Part of a small language model's weights.
Size: 16 layers, 3 heads of 32, MLP 384 squared ReLU, vocabulary 670, 3.58M parameters.
Architecture: RMSNorm before each block, rotary positions, no biases in attention or MLP, untied embeddings, normalized queries and keys, value embeddings, hashed n-gram embeddings.
Each number is 200 + 20 x the weight over the matrix's rms, rounded and kept within 0 to 999. Layers, rows and columns count from 0.

# layer 8 attention key, 96x96, rms 0.227, rows 90-95, columns 0-95
178,153,201,171,189,206,223,188,196,200,186,165,173,208,193,172,172,190,192,216,178,160,208,199,197,194,157,237,211,162,199,196,176,184,199,182,222,199,256,214,204,191,216,182,169,199,202,235,191,218,212,147,207,185,210,217,202,199,211,193,189,219,227,175,189,197,222,192,194,235,184,216,204,180,203,190,182,173,191,172,215,200,232,230,183,152,186,189,187,169,193,208,193,200,183,201
202,204,221,186,220,171,180,174,168,178,178,224,202,173,189,193,203,193,195,198,217,199,175,136,226,185,208,183,206,183,183,222,202,212,227,212,188,224,196,189,213,209,207,184,194,224,205,215,199,185,173,191,218,178,218,218,183,199,176,208,187,240,190,176,212,203,202,218,193,206,220,182,200,204,182,236,238,207,234,225,225,192,184,206,165,204,179,212,186,165,202,159,179,202,184,204
182,214,191,187,248,225,222,191,214,186,185,180,163,185,260,180,184,178,188,192,168,206,204,161,187,204,191,202,192,227,179,194,199,217,165,216,204,198,181,161,187,222,187,169,216,204,174,231,202,225,180,199,223,195,230,197,206,205,194,185,192,188,228,221,198,189,208,213,188,242,174,191,201,214,194,222,193,180,191,187,201,177,185,200,216,197,195,225,228,190,194,198,192,179,245,174
244,220,235,223,194,201,200,193,199,219,227,201,179,193,202,240,191,173,194,212,186,193,197,182,207,225,184,193,199,205,255,151,188,177,240,188,196,205,217,217,161,206,183,179,218,199,170,213,228,191,211,199,154,199,205,187,206,226,195,203,226,203,212,189,227,177,212,203,186,209,183,198,181,198,177,193,162,173,202,220,176,216,167,187,200,178,191,176,206,219,187,170,177,203,194,226
200,221,259,190,181,179,173,199,213,219,230,206,203,234,209,185,202,194,215,210,211,195,203,220,220,166,220,158,202,228,228,203,225,209,206,171,221,189,222,187,211,193,217,191,213,218,202,209,193,196,202,224,189,213,198,241,178,217,212,183,169,160,214,228,239,200,242,199,203,203,151,144,218,200,206,179,200,241,221,178,194,213,187,167,218,187,179,208,192,218,199,214,213,160,215,235
214,188,178,212,211,225,214,196,220,179,200,225,171,185,186,191,220,238,207,206,222,169,205,222,182,175,197,226,229,201,210,221,188,160,195,175,245,180,186,195,199,190,237,192,207,187,193,198,161,197,182,221,192,229,193,200,187,219,178,192,170,204,199,174,198,210,204,192,182,186,223,211,182,190,177,204,194,205,172,201,207,186,216,219,243,203,185,227,198,229,219,179,176,179,184,165
# layer 8 attention query, 96x96, rms 0.229, rows 91-95, columns 0-95
207,232,217,195,210,187,231,211,206,220,204,222,202,203,181,227,237,191,175,216,223,195,157,182,169,222,192,198,151,190,176,213,222,204,184,182,219,187,197,200,215,229,210,202,198,244,210,212,213,194,220,191,182,198,204,191,176,212,183,165,148,216,195,216,181,191,224,199,178,154,231,204,186,165,188,272,236,233,172,218,202,239,214,209,172,212,164,212,190,192,167,165,167,243,208,201
175,215,217,193,195,166,179,261,244,207,204,197,228,151,193,211,220,205,198,197,217,189,200,214,178,194,213,229,218,254,174,217,222,189,205,224,184,222,213,209,204,187,162,223,170,195,214,194,221,202,245,219,221,206,203,174,168,194,179,220,160,197,240,224,225,171,199,217,212,215,209,219,196,194,200,226,176,201,197,205,185,180,226,214,180,209,206,232,191,222,202,197,191,205,198,213
191,200,213,170,189,216,209,208,198,221,199,199,203,231,199,189,206,186,216,251,146,220,192,223,192,193,172,212,171,168,189,213,242,230,210,211,204,220,212,216,196,205,208,218,139,177,224,226,203,152,233,184,216,229,204,186,210,193,155,209,225,190,209,188,192,217,177,211,198,227,201,216,212,208,159,194,247,185,203,196,259,190,192,168,191,197,191,183,195,215,214,162,198,198,225,181
181,222,209,196,203,193,246,216,194,202,186,221,209,215,193,208,197,190,209,170,172,207,204,211,223,174,188,213,209,192,195,173,188,239,183,194,229,179,177,239,224,199,177,174,230,194,215,161,162,195,238,179,189,237,202,177,163,224,223,159,223,194,203,188,195,170,198,223,206,217,230,182,216,177,190,233,217,196,178,205,242,195,184,221,164,223,186,210,216,186,164,169,205,212,206,203
205,216,187,216,173,223,169,195,208,210,155,192,202,143,175,193,209,206,181,220,237,211,155,151,227,217,217,216,216,224,264,231,184,183,200,213,178,190,178,184,204,189,203,201,220,210,185,186,129,167,175,156,205,186,228,216,189,207,182,195,173,226,187,191,230,195,193,212,195,200,188,209,209,220,179,227,221,191,222,207,154,187,216,192,179,194,162,208,189,198,186,232,200,181,160,211
# layer 8 attention value, 96x96, rms 0.257, rows 64-75, columns 0-95
238,226,212,203,206,216,168,189,192,216,209,217,172,202,200,199,191,246,199,182,211,245,192,225,178,170,219,198,218,234,242,199,174,211,221,197,206,209,203,220,206,243,193,197,201,219,220,203,212,183,192,186,157,198,190,210,226,185,211,199,217,175,223,185,217,174,197,188,236,197,177,221,204,174,234,208,170,192,207,213,220,172,201,234,216,226,198,207,190,203,209,176,210,218,228,208
185,181,214,191,191,227,185,164,194,202,171,200,208,192,209,201,219,195,210,200,200,231,207,225,191,188,199,165,215,143,207,156,195,181,195,203,191,213,163,209,165,213,154,207,236,193,175,182,187,192,193,181,207,180,220,217,203,177,239,228,210,182,232,153,141,186,191,220,188,174,174,182,187,161,198,194,189,216,187,223,203,196,173,176,186,215,230,220,208,191,185,175,208,203,191,194
152,202,201,195,199,212,235,171,200,193,166,182,206,202,198,218,198,212,216,222,240,188,172,190,216,199,212,218,208,234,163,143,189,192,192,220,201,220,196,195,203,220,158,198,184,199,184,202,229,186,177,199,177,220,198,189,199,221,197,211,209,209,244,203,197,183,213,200,219,188,198,205,175,172,220,198,226,178,196,193,236,188,175,202,193,197,213,201,206,171,193,208,198,224,211,210
215,240,215,205,198,219,173,223,215,188,231,195,206,194,153,218,224,182,192,191,221,207,209,185,200,204,209,188,171,196,225,183,190,153,194,225,188,200,168,220,194,182,197,209,185,243,200,196,187,223,182,188,176,178,164,207,205,194,197,184,212,185,209,195,202,195,185,196,182,180,215,183,207,227,176,199,235,199,194,190,209,189,245,219,225,182,203,154,183,220,160,179,194,219,195,248
163,177,249,225,195,185,190,188,211,225,237,207,236,199,197,177,181,181,208,189,202,165,181,191,205,218,197,229,232,233,202,214,173,188,245,204,162,213,200,177,190,173,196,217,205,183,187,190,207,226,223,183,167,179,211,188,211,187,197,218,237,212,198,181,214,223,226,189,228,199,219,209,200,225,185,209,239,201,197,206,184,218,178,190,206,211,217,190,196,210,160,194,235,202,192,197
213,210,214,185,192,243,203,209,223,202,198,209,177,183,201,189,172,213,184,199,208,209,223,200,213,187,180,196,187,164,172,210,183,188,184,162,221,212,219,171,202,181,202,226,224,203,225,234,193,215,200,182,188,189,248,194,198,233,219,228,170,209,213,207,209,208,192,206,210,232,195,224,198,156,178,221,199,207,167,187,198,200,267,242,211,186,189,210,199,189,189,195,183,227,181,207
191,202,203,200,207,175,197,196,195,212,214,183,178,170,165,228,193,249,207,212,227,198,185,222,239,188,200,212,182,193,217,178,225,220,203,207,198,214,185,187,230,181,177,220,191,225,223,207,209,198,222,190,215,196,177,196,240,183,206,210,234,176,222,239,225,186,224,175,178,205,216,225,184,193,189,182,183,199,183,202,175,199,210,157,211,215,201,198,197,212,181,210,195,215,194,194
199,211,226,213,197,213,196,210,217,212,178,194,202,214,193,189,205,218,205,244,189,197,231,217,205,187,176,237,219,221,213,201,192,232,152,219,243,222,237,185,202,191,224,178,225,216,172,210,193,211,181,239,196,152,227,221,219,211,210,189,193,214,197,176,204,222,205,210,177,162,191,197,223,186,228,205,186,178,207,171,199,174,174,205,168,227,250,177,199,211,189,233,194,198,210,208
184,239,192,220,218,191,213,233,206,178,187,186,222,232,169,197,224,164,199,197,178,217,191,195,212,179,200,189,228,206,164,191,202,223,180,183,168,158,246,217,196,242,177,204,193,180,224,219,200,215,187,206,187,224,204,197,202,223,184,232,188,171,209,228,231,219,202,218,219,186,163,202,176,192,210,194,213,182,210,245,190,224,226,218,207,229,157,198,209,220,222,199,198,177,202,184
194,201,180,201,195,219,197,157,199,219,227,195,204,162,233,201,183,187,226,215,186,205,184,253,222,191,196,241,217,191,162,197,188,227,179,212,200,203,226,210,176,196,192,227,232,197,203,186,168,200,182,161,179,217,224,188,222,210,176,183,187,235,213,210,221,233,231,187,248,190,151,175,199,195,188,192,208,209,217,163,160,193,221,198,195,211,218,188,192,178,194,184,184,167,159,209
188,216,227,221,207,244,175,200,238,199,242,205,179,194,202,212,188,164,224,187,184,194,185,194,181,229,195,199,197,170,220,225,180,227,182,178,235,179,207,183,219,171,227,194,200,228,243,184,213,198,225,206,179,226,181,200,249,200,206,209,237,234,191,168,233,191,189,222,192,179,217,212,183,204,200,187,203,175,207,191,173,208,216,185,218,223,197,228,170,237,198,214,199,214,220,202
248,196,218,176,217,241,217,175,188,196,201,194,164,201,202,204,215,233,209,229,208,203,185,177,176,239,187,206,184,203,184,202,212,225,209,208,226,196,187,195,221,174,211,201,218,228,205,194,165,240,215,197,227,172,197,202,186,199,201,234,217,211,195,158,190,191,160,227,174,199,211,176,182,203,204,158,190,158,223,202,201,202,226,206,221,228,192,185,218,206,210,209,206,178,163,221
# layer 8 attention output (transposed), 96x96, rms 0.335, rows 64-74, columns 0-95
220,198,171,205,181,227,206,156,225,173,193,221,240,229,206,189,206,196,197,200,194,178,195,210,231,213,196,211,186,161,227,134,202,165,206,205,190,200,199,225,199,220,175,183,204,215,180,220,200,203,181,202,197,215,193,173,207,216,169,206,210,194,201,180,191,194,215,221,196,203,217,181,168,233,233,235,186,229,193,209,237,222,197,214,185,204,245,191,222,169,202,205,219,234,200,217
195,214,238,175,226,183,195,218,236,213,230,199,219,178,212,196,241,194,216,200,211,221,197,192,189,195,202,229,200,177,207,176,173,191,203,234,211,193,212,179,176,230,216,166,214,214,195,206,205,241,179,210,180,195,161,157,238,228,165,212,142,233,179,210,194,206,178,205,174,227,214,175,206,197,187,216,178,212,192,219,184,210,211,161,192,220,170,243,200,193,201,189,201,202,208,165
213,208,230,219,215,207,212,171,204,192,213,203,188,221,216,186,220,194,199,208,216,209,223,200,198,238,188,186,212,189,196,206,171,201,184,222,184,184,189,171,173,216,204,184,219,201,189,196,199,212,155,210,205,192,200,197,201,198,223,176,133,212,188,200,192,192,213,253,206,197,221,165,190,169,200,211,221,185,194,204,236,195,204,189,216,204,207,203,204,185,248,212,187,192,210,220
182,189,185,194,181,229,173,199,239,198,194,184,207,188,225,224,208,194,170,209,145,174,194,186,229,203,181,217,231,238,178,178,189,209,196,218,198,210,230,187,240,197,175,200,201,211,199,210,208,173,161,162,192,219,220,180,204,236,255,179,181,176,210,235,212,181,194,158,198,185,148,180,218,167,215,219,169,204,201,176,218,218,197,164,185,212,178,197,202,203,176,214,208,205,207,174
177,193,181,217,205,200,206,218,189,202,207,162,193,232,232,230,207,239,163,192,189,200,254,179,188,208,191,203,197,180,214,209,235,213,194,192,251,207,160,202,201,187,233,189,203,181,221,201,198,197,214,185,220,163,178,211,171,225,193,188,178,195,259,227,234,199,174,168,185,196,204,222,192,176,209,170,214,208,223,206,214,212,211,166,179,213,199,212,199,227,181,197,170,195,211,230
212,200,205,163,218,181,199,202,202,209,161,187,214,214,210,244,192,261,220,192,186,201,195,211,183,216,244,212,190,215,202,175,202,196,185,271,188,174,190,161,209,184,183,158,232,238,166,239,194,197,193,201,210,202,206,232,148,202,182,182,168,210,183,160,208,205,217,207,198,219,203,209,154,207,193,225,215,208,170,198,222,219,183,229,203,177,196,187,211,168,187,238,173,224,182,162
209,182,222,137,219,219,175,219,199,200,228,209,211,196,197,207,202,196,202,185,204,180,228,216,226,237,189,206,203,192,196,250,231,190,183,199,204,195,223,215,201,217,208,184,216,180,198,231,229,204,185,171,205,231,191,194,209,191,203,207,220,174,185,246,190,208,238,199,176,207,206,204,191,193,218,199,238,202,231,193,226,195,197,228,220,196,205,201,198,225,207,216,221,198,180,209
208,201,223,236,209,213,186,202,200,211,180,207,183,203,186,175,174,167,239,145,201,192,212,180,198,192,181,211,179,172,230,197,201,170,234,240,215,173,184,193,167,174,196,176,204,241,213,193,202,224,171,198,222,202,188,183,205,185,232,205,170,160,195,148,205,216,178,244,253,204,219,216,202,182,238,192,211,207,197,213,203,182,228,210,210,208,177,220,197,167,193,205,176,241,206,205
190,199,206,196,212,149,199,175,180,185,196,201,189,164,181,226,224,173,202,248,202,194,187,189,197,199,171,192,212,193,233,177,230,190,207,182,192,188,196,200,220,178,182,192,210,144,166,222,148,193,201,164,190,183,216,201,189,217,174,210,155,211,216,159,210,212,218,225,230,197,228,195,189,196,224,192,196,237,230,217,189,195,175,240,202,183,189,195,220,179,208,223,185,206,193,190
209,187,203,191,220,174,169,186,193,232,193,192,200,214,153,214,210,203,232,184,213,216,209,203,188,183,181,268,186,238,210,199,209,155,193,204,214,208,175,187,192,243,196,214,195,189,224,213,165,190,220,219,206,211,174,219,122,194,208,210,180,211,207,166,186,217,213,188,220,188,201,226,202,208,206,214,193,206,222,192,209,235,235,185,190,199,207,208,223,190,237,207,217,201,195,192
193,199,209,168,201,226,183,178,226,219,160,190,186,197,146,198,192,190,193,214,194,172,211,184,207,184,216,203,180,207,203,197,231,223,204,195,193,234,172,223,195,176,175,230,210,236,146,178,209,188,200,188,201,183,215,182,161,211,175,206,204,208,245,204,195,207,211,208,200,201,198,226,206,211,208,177,224,202,203,181,173,198,248,202,204,222,172,190,181,204,189,204,196,192,191,194